Each number is 128 + 24 x the weight over its row's rms, rounded and kept within 0 to 255. Layers, rows and columns count from 0. Numbers have three digits each. The size before them is the row's rms in percent of the matrix's.

# layer 5 attention output (transposed), 768x768, rms 0.0817, rows 374-383, columns 288-383
106:095127137123120113132149153103130141120090162179103118111145121102159163099142115155065099091179146062125129072124117108122148127095106139115131132089098119094093091098113105128129145126115084163094145119153126084123131106173086136140140129144116110123121148136107136135083146156113136122
101:143148181121152145106166152130121133151141149158121126141127145154200119121106117179148124144112129145162132116142113168141122139168099099122157105115139096128127168160142153131108116100153082092101119082152135151115158123112127195144137103158106118113129131121152177084107111164103092190
100:142124053112132147162145109146120105110154092069126123151139130131142145068107111111159106151088130135127169114116150142113152131100133130135145178093151131131100122124123145105133127118152099124092087139132093142147129127142140127146172125129157113102125120094076153119128140121136118084
104:146152083081116203125150085111144156179138125103133107107084094148143140152143136130118112146154136130138171151149131141169147146108139149144125086133132122128128107145126123174128128125147105136110172123134140132113132152143154128114147148141118148135126106112116076176149158125127104171
100:146116113081114079091151111134124124136154132134139104123126169147147145112099089139104126117146138121138112149138123098130116134057142112153144108160120113135102145161087085138135063169149093108147146160144140129103159111159113120144146138146136138136117181077124108123127117187108154147
100:136122142137163135159130194134113145194125142123166150112129106128129135123128116105107102120113137149165093106158125132119148115154153090151158189149156111160134090097094122123116129116098154156105151133152138129119118146113126110166156121173084142130145160088122161128099137098085101142
101:106140106164112151124150140163100130119170145165161138103129135118119124119111141126125135133131112148146121166128135143149162096153129135156175129131116063137078103118120111138143132106174164192123132148149110115129158124090093141122122140096114104122136138117124118169093086133141136110
104:122188092182128119092130128120128141127137108124104147155128119150152119115098110139142167081115163153162162140103114115142130144120111117114118118138107163120188103089089137118128114070120148123126131114150145094143129133142118127119131143127149136098077170142112129080125134123171145085
106:147135085151088182107120145141121144118132131144119121121101137115134155081097174113157146190143127104117139144104137148141136124154147196136138067092118127091143142125097124142116166118116137131103145184117166110124168152126138135163148090149135108092142146148128139112146107094114193091
099:152147113157140127090109139140136071128126156127103124138122098105126123142089135091143127138092148133105104108123122113081147141135134126117083075081166115119141091133101118138166103113107146148106134114137159107126120145138109133121106087119121134142113139114163145127103190155143140136
# layer 5 attention value, 768x768, rms 0.123, rows 375-383, columns 288-383
102:135155115105106121118105189123100178154135121115101155122156132142178126135134098121145145099105115115113121103148089122151173138154129083157126145104137118177101119097181140111092107109179099119154157148133120114122094121149094092126109143141073074111158127089145138109125129157172136153
103:131129131147120132157150130160101132133121163097160099164102116153131133107136151130133110162138114114107158128152086131150129145102153168101119168152129129119131143166107131149110109151129133089121133098118111124163106109153181144153114135137160133085107101108126158116103120093146088129
103:115102109145103164110101131133125117146124109150118165106137134129146104117123160130141083152138120121159117137109109105166089154105125143146115128124114102148109100116085106156130106145068129131135141115099153095122163127125129106086124124135104176102144123118126123109098176131081158144
099:095115115146142097112139137147113086147150148119123127116111083101097139096112146145143134095156138137164126121125176104127116136120081133120125117207125093148088163110125158159154125176134138171156113113121190148104154116164126155146152122124138154137106132098140103119107058105102153122
100:074158104165156120124130160184169126152147092080100140125134129134141154059103179108090127123148145126119127108124159136134138141135157108100109150119127159104115128136158129141132098101153120123125127161087121120114104142108115134116141184150110129145146105122145083107118147137145123102
101:109129150152119117161140120134110141181128186146107097099148126150119105158115178143158110111134130118133088163154150136114124136155124121138106114106100131117127099134117129141109145154146102166128170138154104107110150109109162123096106153140129163132134124158163105128163135121104162171
107:158150139140131147165072168123088104139107119114114161096130117116174100150123159131135145145169104125123163164140168153142068144148118109123111117140102139155127116110091151112119128126097145127129134109113141076145112092110168150122133150123143140120127137155169154162132115121157116163
110:179109134118132117111141168136171130118178122145155097126106135146133103160137152086142117112142110146114149147123111132129100142159143110151123120132152117094149189180123111135117155094101186116128138135114120153124130116147135190116100137169182086165130095129144124140107172142104156117
101:154136153144128131108139166117136137143129112138091126132170119098123123122100153072148146085134172135099150121159103131081133166128107163107151138104137124112112131109124092080155139107072137139162100144158180098122108157113133097146144092139111142151104118101153159101148148144129133173
# layer 5 attention query, 768x768, rms 0.0854, rows 384-446, columns 288-383
100:104129149115113126067146132130136184201142098123093119100103158090129109129098129155149090095135150145160147135149138127153094144116144134124098131129133140157113086128105054134138154121103135163150120153135164098110116113134160113108168091178127146101128122074155113147087115117150151129
100:120145179126107119100137149161105150159162113083111104122084149111111073131112131111123074111161157114146147058128112121133157135125079160161103109140134115114148142146109137157138136119106125154143125100125095155130097129081148143136139120125152145122187096111183147123161095123153135123
092:119123076090103100186113119118131153125066146146129123112148149136135122134120135143119131110107112129101121155119153126106063114158140132117107145139150146128121125091148093086145137118077168091134113133147107111109144116132134111092100140095118141123115134128133062119100121089131126120
093:108146136136103115101129110128128167132148149132071150118128136111141104117148116174134119129146158143134150125093130175107062161144120156120100153135123130115166144187100091155124150140138127174128116165129132122130133139093178096142120117120154147088130127112134075130139095094125138170
087:112086193137097126114182138128097128133177111138109109105158134092149120134115070140127124107145107149109156125133129129154149134147139181161093104142148117113176128102119067092134132149071138157165104137094155117119088102121138110115138095142150139132111116123105105129151099117141125133
098:154126138139127142095126101122126094085111152141155150104149108162097142121114137130119122148108138141125096132151142178162154114093105105133161089116193101144125124102124159142109097112155099149152122116106169128144153111149104146127119156108176092127123127147112157101096136154114137146
092:097125120072117148147110125091102168136121109112108146137123116086138142130116130123167145101149149125146157140090147143145113168142139096172111137109149125126133123106133078100102140136118165132134092156129164144161117123089136095078124102106145161131112145121159141135125116122117093106
092:122143204144148178075150116132134096102149130106160173182128101089136138133155157150146088123142132124092150120133125155176187128128117109128139105135155140136144126159127131129110146136178140178122115103116165136148153135130127109158109129128160125104124171151099145092162121130150116121
084:089166144136141101133145159115115129139117086102112131172178150124114138133133173110103124136103099122131112120129159149078090117083116083090165074135160128128114143136110164145132108126127126112105154161098132091142118131154121130100153096129127089118132126108143148145112122130123115140
097:111146120138147090163094109091093159115129088143099078118082137164138110124126142125128147146103124107089103157142156107150075124132137097128135139126116136162082125069167099149148131130111149102117134153127098086128105123139113179125119109111096165189120133110111117144110154129162108150
099:158142166116111123177101123158128139102129111116129123135178097130145121116121116105149158159073093139129085094135138120102107129114135134123119152155104096147147178134142170108143106134136123156119133121128131140111147119154066163119165116135143137168104094124121103139133135111090134102
099:148200126130141145145109080064143133118115137123132153078101074159135084126108136139133149134098181113132042127134135128093103149154095103170137122160117163121092104092140158183148132127099142127102145123078122150085137154115118156144179086148120147103163105110119110046133135120132117156
097:119096187130112141147108170098143132125098119097107159117172124106134171155120181113131139157105113095124140095119115173113112073103118136141158114189185123121141088161091130101141149145152151145142102168137148150061114109190096108140125144126154121141161125097164155134131156106067127089
087:119165125130147123123157108129090124158113136129117118135078093174129096123083136143129117137139136134110095130111140157179138137142131118139174099130124183126095137148124136107104141125124104108113128145135122154124117184135140151103139129115140124154140137130141142142111134125131126131
083:128153100131100159128163134164098136154164102126125106164107172115195127155161120109115138114108084145133148087138122104119177096130136134112144108150145093171135120157104118168189119183128095135145116131136180113119127107203122145105134152109147102140116108113164141168158144141125123130
091:119202117151142105071096125151143144155130119153116132148110127166134158096121107102131095131121166150095085134166153146108119124134121112099135094141093132119136128138089083130096116142107115130117102123116116129142120146115114160110112110101133158117169138141127103162123118126147149160
102:161132146064109152130110153160105159115133143119090139124168151115135106124157107120101092148133137113092139084135146155116105138154156121084104136113087132133107157154101136113122137095128094143113117127157132125158116100118130124121134102148098118124142109082149151159118138165136130107
098:138116159131139114149113150153167148170115156154114091154174150164148134156121148113156193127128151151141152151170081155110132125130124142111139123133124156117126052129119141099130150145098132140135136159155147154119153116113142124127098148134134122135172127154138112104143138104129117096
098:151147124091092121148142147131125133174157131110129159097130095157085098162185143121133165120102110095137134136084134163135104097160100110107156151103117116140089107103128143118152155120133123107168177117110153123154176144156124162161120129163146164114162164152142091097108143123112116086
098:138115159131160099145095141109093132141176136123134084088129123137178120128125126164126107152134168124160149126093125117122138115089148130106168111149146133160068049140135129176093124102104126095162139142145169109133132159097131137071160116115140112138091135161138179154133156108111141090
097:114086147125132137143207121100144118118145110123096145114161105114143102126130140165121091126165185108119074108121118087105137138116141101138151125148139134096143146082063132128160111141100080136119109147091086116136131138195153157168135124113087101151153121112115141136165146183120125154
097:133124117094121084162134124127170101175122130132119182121097153128123180144123082178143108128127086120147097150138122112129099133095143105128110125125107123146132150149102118143120097146107138113177137128092066096158175117107121142155111187091095150138078105071125120095140138105152120166
099:112113117155176113121127147097096095141192103120143135165100161150098123122131162109146133145130108108154143122148152171127147108134105120149125140131124105114125152131142125120136154108127133106119157116128126156119107134152130113070136159138164142144115130113196146132118139110103107129
101:136132117156094119161116131111102120107147161145126135092131096126168091125089128123099129180117120175119141153140132142148128143066135159114112116144117128153123135153133113179107188135102159098174123068173108179142149098150140153093139159098078102097159086111101133118076150134130129136
100:102138136076114139116121111169133148081131099088112091104139150137105108128137143066109122144139133149137125136115121171081124130107183140110102164095123143171140104108115111115083131099162131113133129123156143100176147119149125144146105107151115130149150123109137104133160164083158065107
104:106100118145148160104149090073110083124115138107129180095121085110132154125109149115145111109163102139083101080117083107121117121154151152161095153124143118103133162155155190166127135124144086130105108162127117118113138181161091161108080136143141159109089097129135144130145153098125208161
104:126127166128102157155150106137118142137127108080118097101184149163138127118108122142079127159133129123139145152119119153130147119114119100131152166108165109143139107116142146143119140125163134121124110078108116165080109117109119156168185120137128137123132170098113140081137110172171153123
101:099129110155158172178109128136128125150137121126138115114111161172137128121112143135146138137092132141136143126137099126132127118107118144112145142111139105126158126109132066133136108120160120127120128128086094136075171104141106147139105161108089140123131125148147147130099151125134140171
102:157151143095116165116148125116125099128118164126118160121135113110146120170099127148136119151145108174156105164154119126145129092163122129100091091124098140112136129142152115149118137115163141137124142061099129134082111135184105118136157125135140105146121109110072124128128128146108153123
099:124101148117145151166124156149167125099132121148129129095141114118143132159139124131111117145129131114176154175099137102144145104155160102034131105136157121154095137146117136128120159161157127139096108151172162142105142179104127178145081165101166124154105135125113114140104121126136124130
098:129156119114142098173140164138085165129131162113149124160118116116093140107096091116119125153116123140187132117125138104194134160099182115080111172162147165143174108067141130135137092133137192108113182121119140097119130150123136118105161169145127144125113177111161139114157129096086101122
096:137122107176154140115112053107149108129142123148134140141137123102150108144140145083147096153088123135065157103130124142111139105135123124128141098127112116145109101140145106102154132146117125121125159147097149123140125136174137114116102148085109132147115108142170172150102132123111097156
096:141134143143132085113135124145111121142130159140170113141110144143146150115106149140111141118118112098137149116136140125129140126102137120115151148112116110142093149086124142120097116161116090115152124110111135125158099131141120114146121153131133149151136153135126096108121129146125133123
103:181128120122180079190135078110111065163168175133145136126140106082108162178148126155071120124137125136119110196094156114157089106156164187116154097142119116123113089107093104087175146151127127114156128138080089100114112127153129101098123070148145163140132104125185122144075124124114133112
099:139124095090097110069127084105150130170116134158109121128129146136094131072103142107155133184139134142100162140095150108144162157148136133144087132094148115157101190131095102095118082110101145060165110156156147113111155168107138147104138121136102119100121127094156164160133140097125130121
094:144130104122133103152141088111101172164119111111119142138142139137164109069160168096135090144104102086147153107105132154111139166167144141132120125125104145144131070128128121154134165085138131134159137144130087149109132128096148133142118158140146120102145163123181135098132129185093108159
118:136121146093155119139109128139107171113137131120164151102136123124113132141122157131147114113143119103116147143089113144119177125127105093160114157116122136144193149058137147147086185137114174147144135143137091138131132132144136162145170128107095160149151144135105125129142088133156149135
101:140149138128122171133138114116101159147142124124159147135155161120131118165141113131185138138166110137142138120111096149120123119114102132147176139117165122134125115128131155142183125150138103072104139138122172102117119112196158170139141133175133108137134139114136103154122137125140134069
102:131167135078151117129128121124106111125155108155148086105140119125150118138125131133133137178107115146108145122116068143128140181160085148126125104079071081128108129120128100091127113104122106093145136152138150131145145105127125104110142115109175124149125115085159126109128110151099156114
099:144162113112099092113107130184201115155129099099145130149102099145149138147118112094078112156144136103176128139115140087132118100125098164116119137130122083119140155147109093130125140123156122165147150142132136161125094119097161150071112103109148130155115115062130113127091142111104161155
103:119121183143166118151112131153096137095128142114144173147159100132176134116154158112129130134122109092153181114140139127163134149166141149131102142139140136138143128162072117101154130158128144172084102115154108137117132154161116148118114095150189145096141126134109132147152104103120150152
101:100172109121129149144131138140140137099162151149119138160104140137117091137127122122156147122154092107116148154164141120097152112095121146088101133135128145168113112139091182093125162151155110069165176154130110155145105119166111115068145119125111140130179137105090122121166161116137141101
098:137150137120103151072158124117125132129131083129148137137106116117119147155096099121146085107131158120160128104123100159125148155120101145115084126089131133119115091084143098122126101171120137182076133153126161157139146175134100111130139111158139157116121137153167104152154114137148132134
101:118154168152128130113128134105111128099122126119139121149146142111103133135116135169122176127117094110120078123126068075178141140131107169107129114080130129079140121124101168121102142181125129140137138147121124125128141152122167138141127141144168125128145086133098114164124140139129088162
099:126113114132135117112143113163137092133103164130119159159147121135161110132126126109119085116114116144126116076123129134135107134115130109117142154118152153148158101145136142106139141145149127097120146126117102143127154149124080126122143150105127134128140164153102127152122080125136115106
098:153163119120128117118099128126152076121116174134175125118113133103120172125105117102138101151131117096111121127139126112056124095125180143146100151146123057135100148125161145102132170114119151093130180131158126062149127133120102116093136136148119124106148095106157134135137150136116135085
101:114134144113140091126127183160098165099123089163135143118119144134076091145150129187123177127137135162142137089106150146148150143096151131160137112152146165143157170158112118087151120132157116149096119111126138130134136102079111130140136122127143103157101145150103081121133169141087121151
100:136136130077118067149130076079115130141122119099151147129118120147125137161157172132059153133136087118136133154101183142131126177151096183162106094075178137076119138164134123083155112156112146134146116112148148145148157140155145133157166074140180128091097088144144140147133138163126113085
098:114131186111106112079157089134115152147105127118148133113164146106126099132167178104151143143122163095123139108117134125130090152123139143127140117143145159142124125161090119167156130128132085159179116179126144098110093157151151077117117106122128129137140123093169115134159126112183114119
100:130124160081126158144124126126102155109164133097132158127126138095114099091119119144168179129143113103109133151119094124125074139100132160135141092125106140145133112144121127133128125158126170148139087134129139088113143152139090102129136114111115164112114164135170181117129109166140145145
100:127131124130143102106151106124124110088164135144141163164104153120128105109132103109141103093137102105128137101132162165143120111133118122153120116157127149118115097142119124127160151103152126131102093093129127165155092140111127126132140085138136112145112103156168141107149096099122109093
101:164141140134169130142111147142099120112153109179113092125123127135155146098123141141160104132101138109110124131131117174162091107117171080079134097103141097103175106169151106105091143136146111113130153095141129128135105125092096115152155137144164156151105157166130156140129142164107110121
097:095130111118100131117138143139157175133142128103176122177140123145128130116161094168115129146127187114144097139077137173156111143112152102168103142143125134109100128150108154099114118167114174094123137121139144108116171141123106102128128090110154081125133130145096168110116137143147102142
102:155142081116140118146067074089124111108115143141138146110156131120135130129140131183150122124127130086123142125127138191111140136111141131102122139124103115113134139134134134095101148116145095152148093109122129137111121161117111094154146120119115132124115118135097120104096076127175081126
100:140168101204136158115125117123141164161121163136106123129063086131166122140123168114147158174123119135127134080093141121148125106137121086148126155099137136105127167154126138166156159129128101100126134098108127117163149128121115111130129129087118142129153131139103129112131132154084119118
100:076103100096128165133150126125139138090094133156107137144199137116127118087150110130150105133115113101123135115114142160167130121080136153115157123102135086115126114127139149096102166166145048117114118132086111102103093167110141120100106095126079143121113118151112098111090188157120121113
102:120112175065114078134174120159130134130075125118130136139105110132133142133133123141149142078122133136137151128123135115134155147175159113110127165144082127143167125140132076140119107099136159101113114154123134120100141127107171144126106104126115109071125115146101158099158126133176100100
101:138118150133120094115091114165112107130082134107142148112103100107132119141113110107110097084115123128160158121126153110081059121149180133123102108135165116091116112129116115081098183166117127113132100165121153151095112170127112141120126140125167144156145103128106131126131163090170120163
100:138146126138158136135132123128107099178128120104091118081075137088143161130172100137180124138110103134104122159113113119131124127122133135094118117101142140144118121154194135084130133103114156106147174103141145138130131159110142158164135100128161125145163132157133181122136122142125115167
102:142185130082156157075124167139115172109114167156135131133159117136171120094124101139132125152105161117115120152171087145130140107141150125091110116107091080160143106107153136113144134112131119117123078122117136137153115129136133158099129128109129137123129128113120145143120116127130142114
101:131132062106124128165147138124125140163117137168104139098150116116140059094102107131156147143180125145153121129135149131156111106109138083104136118118108132100117114107191133128113097142107142120130148128146114102122141169134122148107110115126149139137143102121120135128150143147101154113
102:149141116139125136137142118158097153135105166119138180150175100130144133139156070117119088143113099139136097168133138122109149119136108133146148141125155165144118096104138097122156067138180121106126135137120141118132170165152101149086121156060109104102117090159107102117136136166103114134
103:137156147088161102132149115137081134155142146140115126147129154111135106158089097116095153144127122142140113097152147102128145118142106156100132108153087120123135108108124151117128150146102120102117136109058112162153128120155168122137101103127077118126173109132170109114082140130151113137
# layer 5 attention key, 768x768, rms 0.0859, rows 384-446, columns 288-383
088:126124151123139099136111107121134141130117141131132141144145142135129149100123157103122142171108151139122090142108125103136155139091127116126147144176124159160150112131140143111098178111108169103135105140180141104095088093096121148155151128143090171142162170096100124105163145168117149131
083:092145118161104100133156107098152116113102118122088151130094137125156145137105057138165129109127052133130152134113122143146137107150146090125122127133115112111122100106130123104118147142121107119141100086156162135112104156138080145168156142124093111134087140100138111182105156162116125117
089:174132124141137098137128105181136084106159096122138153122112131126111107108109119161098117157120159116116090092135101119126110122121126129162145163123100138149119160129185083105127132132111135113113139154148152106127134113131096095089146144093106148107121145119152162126129140161104121121
087:082158141116113115118147117136127106128116142139108141148157136097152145115110063145121177104106118132144073158163142114145087102132118138138158126094118099149138114163098139114122143160112142093154078149109152124127131097130117160158102093127105181173134132104130132158098146122134107131
088:151120144116110160140153146121133169126112121118144174140131149125138142116138162103126138125117122114143131099110098139128102112120130117072173126147148142122105119142076168158121113124141115144110111089138145088130113098121112144151123141085150089134119089129116106117108164091114091142
084:131098128127166127151143175127138148181101081144117097057136108096066105135154152112115076147142119122199134127163121134130181131135136102168113102111102142127145127120137167200151149129124115181105123108137124142147113141128204108102085124142114108101139136118113136117121125083166099113
093:121120178124127113139116145119169177110125183129155132148157127149185137103105146068105166156116182155108109119072148095151094179088150122099096128162099120133114124141111155154172108126110141121158145130138095133135106161163122131131125112101129105113156137143124122118149171097107131114
087:172116136132148146112119123091133148103167117076114126112158114116166160111105130132124086107109139128130136101134140149093170122158150087101135119109132160096134077139104132175139135111128120143129148137149126092117130132158136140134145144139130088125125137170092141131118147107140120145
080:122160065145129121137096143130138120105132123147129097077084172115102134100119120159150121117112153154108142128147127109120177157120124131158168124114106126138138124098163084096091134092136129115119140171099116143096125132103097131134142123112090105148112128142117142134156102142134156123
099:148108137124130126136111130159104134158209080161149177120128121144125094117106120130098161116154121172113112106139090115139069130106157165109088124169149144127158108163117135126120132184119127105125142119107104119097117156097145162140128117109125113118128142134139123126122114147150116155
086:160101118159133114112130146118135093139144095116146110151161128108112114142093111142106133124109161128159125115152126073114131123134129136132174085139154121142119100134155117140150128141119122148119151118137159141147161124180117110096114111141107148129206120132094151101150135143150139163
094:131119132092146150121125165081153147172114124102138147136137157128162122134115118101151130097124093139105190086133073097128113140167098090134075120128124086144155075155173079168142135117137080117081129118119135093176149131173154116108103145114176118145121091155083119112124144107151150112
085:119161104108180120099121105131134071126108171164130078112126116111104115109114067129095111117106139143147145140156101114143134167102123106147106118104154130132098109080110076083117112123154185089089131129137115151145120111139116142146109132146130125144134071114131140140161106082135098124
102:133122083119133130144130129092126138104117159136172168123161153131123144141158105152120144147109128156109087186072152103166065141149131085161126183133109095093113160099140129144117139140161119135138124131118143117106083117155174117144162111130103114137132146105117113135102124143109144129
089:143143124089150132138122099123119096129141142106120107112119116139105138124117108176130106128100132150144155144121113136110169135132126106152146136104111149146154164100133120078119130107096129081111143120140132204124128095136106132095112120160089118112135116163155183105118112151099108093
098:122136149101119111134110115097125133126100123125101145098168088145129100177133095120119127129121085134163152117146096099116122130129167168120148092117120130148158127170124085142134109146138144137156105136127100130127142118108111151117086120129184163137143150159141161100103152093120128102
096:146168131129152160155128119175111135180102100110116055124065142119122153141184140159176159135124089123134111092094118113146128091114115136160097131125091145117127112152160140150170138133117170164140129156148120162140109107152113133117126141127108130135091146121119141131145106130134121119
097:128097136143139151134144092151125118109131118152129157149111128159125152095139138186122058133076134127126105140170112121087106090082121095142118126124111124133093079139166114101121150169103103097137149145098100141128136086143152098093153123077106128166132121121131187079110133137115146104
104:132136148129115129111134146149107116148110127152150109137152137115199107141137050183128049133096137124162160111166119131097088160155120156141161140121159123139131141128162144133066120120117082131151157128127145123112140150154122121131126111151146157123112188101133118132149125151103168142
100:143172111107086117143150161129120107110111126115174111111132117103122140131166139164146141093065140151121143151176093156120136096178123124099153108092151128133128167083129114134141092125131166157111106155111152132123161119148140141097116139150095167080159114155130165144158125172123158159
096:122105086108095135108134111113107157133092129163113117150162114134127107140127115125118166131134123121146142154124129168130162127111119151112160159176128127130116137131145175062120094102153112074144138162109120116104154136107136118098116122148095100119099180142138148094101129119129123115
096:157106159159141131116176144113156109115136148117099116190136087141111137101117122157128121174142149114157140125124170152126163096121126097136082118107179102151102155154125117135133106114097144149117128170103127167140106103148120113089144103126103112130117129069113129124138161117142157132
103:128176136109138121110118152124090136135080190158088128115074128128109107103133126140137162122110097164129120151167145125122071131093110162149143142151144150125109126140158131159117117149160116152120109111166163122133128111121118150143092142143120121138152139109140124137128126108168117106
099:092096129146172165144163142119133174149103102148113142160105097126145132090122119126131183131114143092138134106120133136127131107123150127120156116160100128154148123113124092112137117140110098127107131137156113172114181128190107138155064134100116162113096132136139114130107084154112178126
097:081116102129153110107113101108096148138108127119091094115068155098114153159138089093105139084088112115132165136103114124139152099162087109153137120128100129079110101115127151124161114111080133129110128138102097111154152161139135128112123125111113138106120113157150113125171117150126127125
096:115149091069162098105103121087102166113139144152148140098203126138121138099174131120160128139134137145149159129119128141098108151101162127067089102119108079149105093144145103130146096137114108110153149132109152157113061103105159129096115143124148104111142155144123097120099105120089120123
101:134113113115148133155081176121108129116165169109130152140120145149157105135146153089146127102110131132069108101146110124131097146107144163119137140137177127113150114127150107101093146120119125112118107099112126139126138121126119144100151154097167130163116134163111122173132154162110197123
098:116132077139146125171130158107143148131147094140108119134189117134178167139100110160097100131148086115111124133113129123119106072113120147144140098185105123112176164143104157106129151136084074148099180156163143068116113192129110136130164167147087134154128165103096136119127151106088144146
098:120101163119168123171133139122129134102115150156141109133168146149095144111149122187094135143152117128142115112128141107111111172150159119150154150141118126132108168122083138092119118132111130116157106188128131143125122142140126149144093172105145107124136141114109146110130122135110120144
100:108132118162111135174111106091124134133125104147143136100173129147134122100090111131111162101088126117099127130092134101132099093140106132145146101142120148079161091138103142097095116155128113135129129124129118075121119123112122136106160146132151161113111133138163137162132126176111101126
098:146159127111100133170125156092111103141154118094152112142124160106156131181168114155080158125174075151164106107130110152111134098124140144118125110129129174124150136132131116146136142152115144100089169097124118134157103163170140125111111112154129147099152152148134120104121145147155106131
093:132155145129102118107117121185077126158111110137105115121131124123143085088150149165111109130143126120135142140154151120110118110105151135154107123123137145135125132131117161147148136114152133114144157101119096090070106129126148141125155143150125133136116120112166090139135155088124171126
095:139144115084152088102102088085127106100143142084108144155137166115120125113092164158141123073090134112150133174135111156143126159137125136096094109129183103126136143142116136105092129102142120125121128137183149090154154115120110142075156126132146113107155166120110133106128136150126110124
100:115119161124161138127094133124148090100137161111142122100118117119133118109106136114188173135163126087115130138125122161104091106120093157106131136140097116142140108147152162099131103120154112156136121106144123135137117142094120141103111159162114129099086117125112131133154125098133144134
097:130134145086167116148135147113147092113125142133098138123095105121144130086133108129081162151170128162130111167127090100152116153096091081138145117139087084127127129132123132137115121114151130123117099077123148109152106139107146142106169076082132132116116147153138125136123103138135170124
097:148148099138115119150133113119138116138109132088126115157116087136150138148103119139114147127140123162119122124115186113127148113132113139138185152116129134085165165113111166111118167110165128145113111130158108132146157151117153149137110151121117110140115110198144083157164150114142101109
108:117084125099148109115063119120137166100145169129113133136155151168157103136052134121147098121168146117141122130109145109156160142100112160140128163158160152106094131141101136117093106139118138144102124124092130133116147125115131087111124119161110147128150120110119115154126119110090138120
095:121170118159140196140108098100118163138109151083111097095085127148144085151170144159105112107100167133123143129132128140153129148094190141118120144119117137101139110166184147125069099134113118169095133106129129148118103162112148157085145116134102094137160141112159170115189119131146089129
097:094124131133142152129130118136122134153138145098101144157112137138163144111120076135111148111120111118150122141125105142113133125114115129106135136110131127170142104164158162138116153079129105140106156092156168103115116141125162125127117125155102128091140164173171159129110120093108115119
099:126125127130082150121145101104131159126135133142120121137154134105108121091112141165134106141142116097123107119145137140127136124128138079140171128137138157153126144112172129126148113100169117103129126123131147153127115104166126111145110107122097130144147129134187136099092123123126139161
099:092159103104140073047148128143108114132119140133162114069085152106102131150115118114130129104177165124146158162109110110139096103154175090134163185112110159100150125099152149159111133103141187102114147113138122089149139146118114122126127123153162194112147148096126127132141121142128095143
099:150100137085122159152134151098152152117112093143165100124179099144121111139170122133150137158108133117182118121103134158115156128101140113167064130071111167134131160096131117119084102146104140174138136114084160117157152114122157130152174121110139087156133144152147134080121096147129104119
099:128144145126112134086129183113166140144158099122145162130087125116186110127126118146092164117162146112142152147163098144138127137155137121126148141117153160112106124108120129141181095124144132130115150130149115144100117125153125066147086128097146151092122153106061129144104146147172125129
099:170147117133113089136116107128124118122117099121121160132113099148153136110118187117126121086164110166111129152124144126148109124096149112106143133125115110129159115110102103110115112114160136119155143155123128108116146127127142107169112121159124104175155140136116121114116151097142128139
100:095110150123122122099099118131135108118142110164160093119138119124108170141098147111103120060120131109119145121147161160111119163124141158101127148156132150102115155156128129140104114134142098129111144130097084119120117132119200152137104153184106144172153099157193126139154193175123160131
093:106133151155126172077091125167101104132077078101133124125112155097120122099140145176144099152124155151166097114164140113153113109090143085109114123153164157100106114105138092133132101142158137087152182122133099148116146150149097111112133126116105139131133118165110099123123144141144146146
094:151134105138119137145141115116173100126123144123056145153127140154112112106168114103115119087100084130081130131133134114086135087160148120090167160159176112109151125077138099147159097132093100139131135145122111127138090135162136158100136086156068160104126162144139139132161123093132147130
096:180166095129160158058134133096119108144132116149142126138148157119114085099109137142140135109134124116118115176128169144140120149101129133122094076124122132141079153151085134142118122156115167134098149108145110117126140118121161117146101182121115151131098099162131121092112140119129138165
094:118135110154164143153145108171103104112130142105128092112146143086167105125082093140144084103126110123144145129107072095141144166102083100192068155109125154100171128163160137105110117097114156116097141116096171127120148113125114123157177157141098085128133131148118125120140147119150136113
092:139108145140155127135089170176114135128132100151152085110070124120099099126134133128108085124132149176156131121139125108111119143144123068103133124132115159150095170100062109131104095136064118156141109113127118110106127122123149187137128114147155165072159132128113091118155111125097115116
096:108173155121145179113168157111136098097107093155133145098110128131135181122127130117127134132158121124109172129131118129169140120087092123094129107142132137131111176136096126114161167145111125142146115108099121112096113132118075120087144094113171156113160142156128153141110169104120134110
095:129157127101137145162134135055164148138152116151124142140130170127064143102161138124097150115124143122110114142142162124130112117129109154181161123136200155110116093135084144140099100115135120130098088146112120158165103148149170119147090154084159124130216137174134120148088136127132124096
099:106142117160112146108150173151138124107155131110133099074122105152142144125131090172129155107119107143126176118085145139184111143097139145131189165141114126098185138121136152137109129179129125109147131119119120166131104115158161148157144109119119111143112138096127149085103109173159159149
097:158127121117105094126158198141179163144140148111093120130121130149121128116172143095151116140121126136151086122159144144112147131149118132126078106133077125125125157136119136138127116120140186131170138141165124107140106139146164163162093107107138116140151147125074119164152135124144160150
100:134114155118137148115131109122097137139121111160121144157111159131111109159113176102092120148127112121128136159123096097085143114148114148108111128126181093175089115134137158145086141141136174155183093135105163132125132095119103146138129140139131119180089135105098112148147106147165103168
099:137119082142117123129134180121127112130116093136171124154148119168121131136181088119132118094113156117153153148151106147148076129111119155153175103132169153112130121093124188070156120131139124126136155143144129121134143126114110126146105101161124113124199152164161134162127155122097102126
098:151165110129137098087131119134111126140108102152121125111158113142161108119092139122154119153160142098081140140079166167095135099088119137113140071117138147112130114127107149142151135160159136118126122096160140156139122121156125101088102115113173149142134128083137129096123151117151108134
104:135098160123142155141144157140105122134164117116139120161105100148110178093115133170170137142131133153113157142111123088094113171120122195140137116106077136137104146135157144167155165141108169173140167124142103135112163145145140104193157079099131173107143152113137098152181113159154122095
091:115157100088132131137110127102130114131092117189140160100136131097085124157130138125137170143116115151151092171149162139131120111130101128168054110148128139143095170104113120157137109161134108104131122138145133153130134134148160148101134124141151152128087136108080099097089124069129097132
102:101111111116125171148133169116157138137121120161099116142106154131127122100151151120145095131118112109118145134134146154130107163114138179120139139124145119157124173147082085096120106093135123164147145154142118126123118106105117125136131102134138146118133097138107149146118126115146134152
100:106141123104111130129125100152152089154172198129107105107071126110112109162118145178128140134124123116106154134130081088122085132117152159129126151185132138155095074111102129130152146107116122096125130146152131119128088146142137116134126183129152145167142142136106138142097115105122134104
102:149135091142153138171147143125102132162148104139128140176113113103121119149104160130131161133127142155121108101119084154134127115107102134124204098139158142086133143082151129106089154124116075087150095148126098081088118174129111110130141112132147156148146109106170110115128127171120136140
099:136120123149092145131114101125101170145123141106134101108052089187159099137143102084101145114163132091102146145112125146082169137102101100151147146100111119181125120172138088119184124136100107116127108123145152142125124142109133150187141116143123146134124138117119105104136131157104155163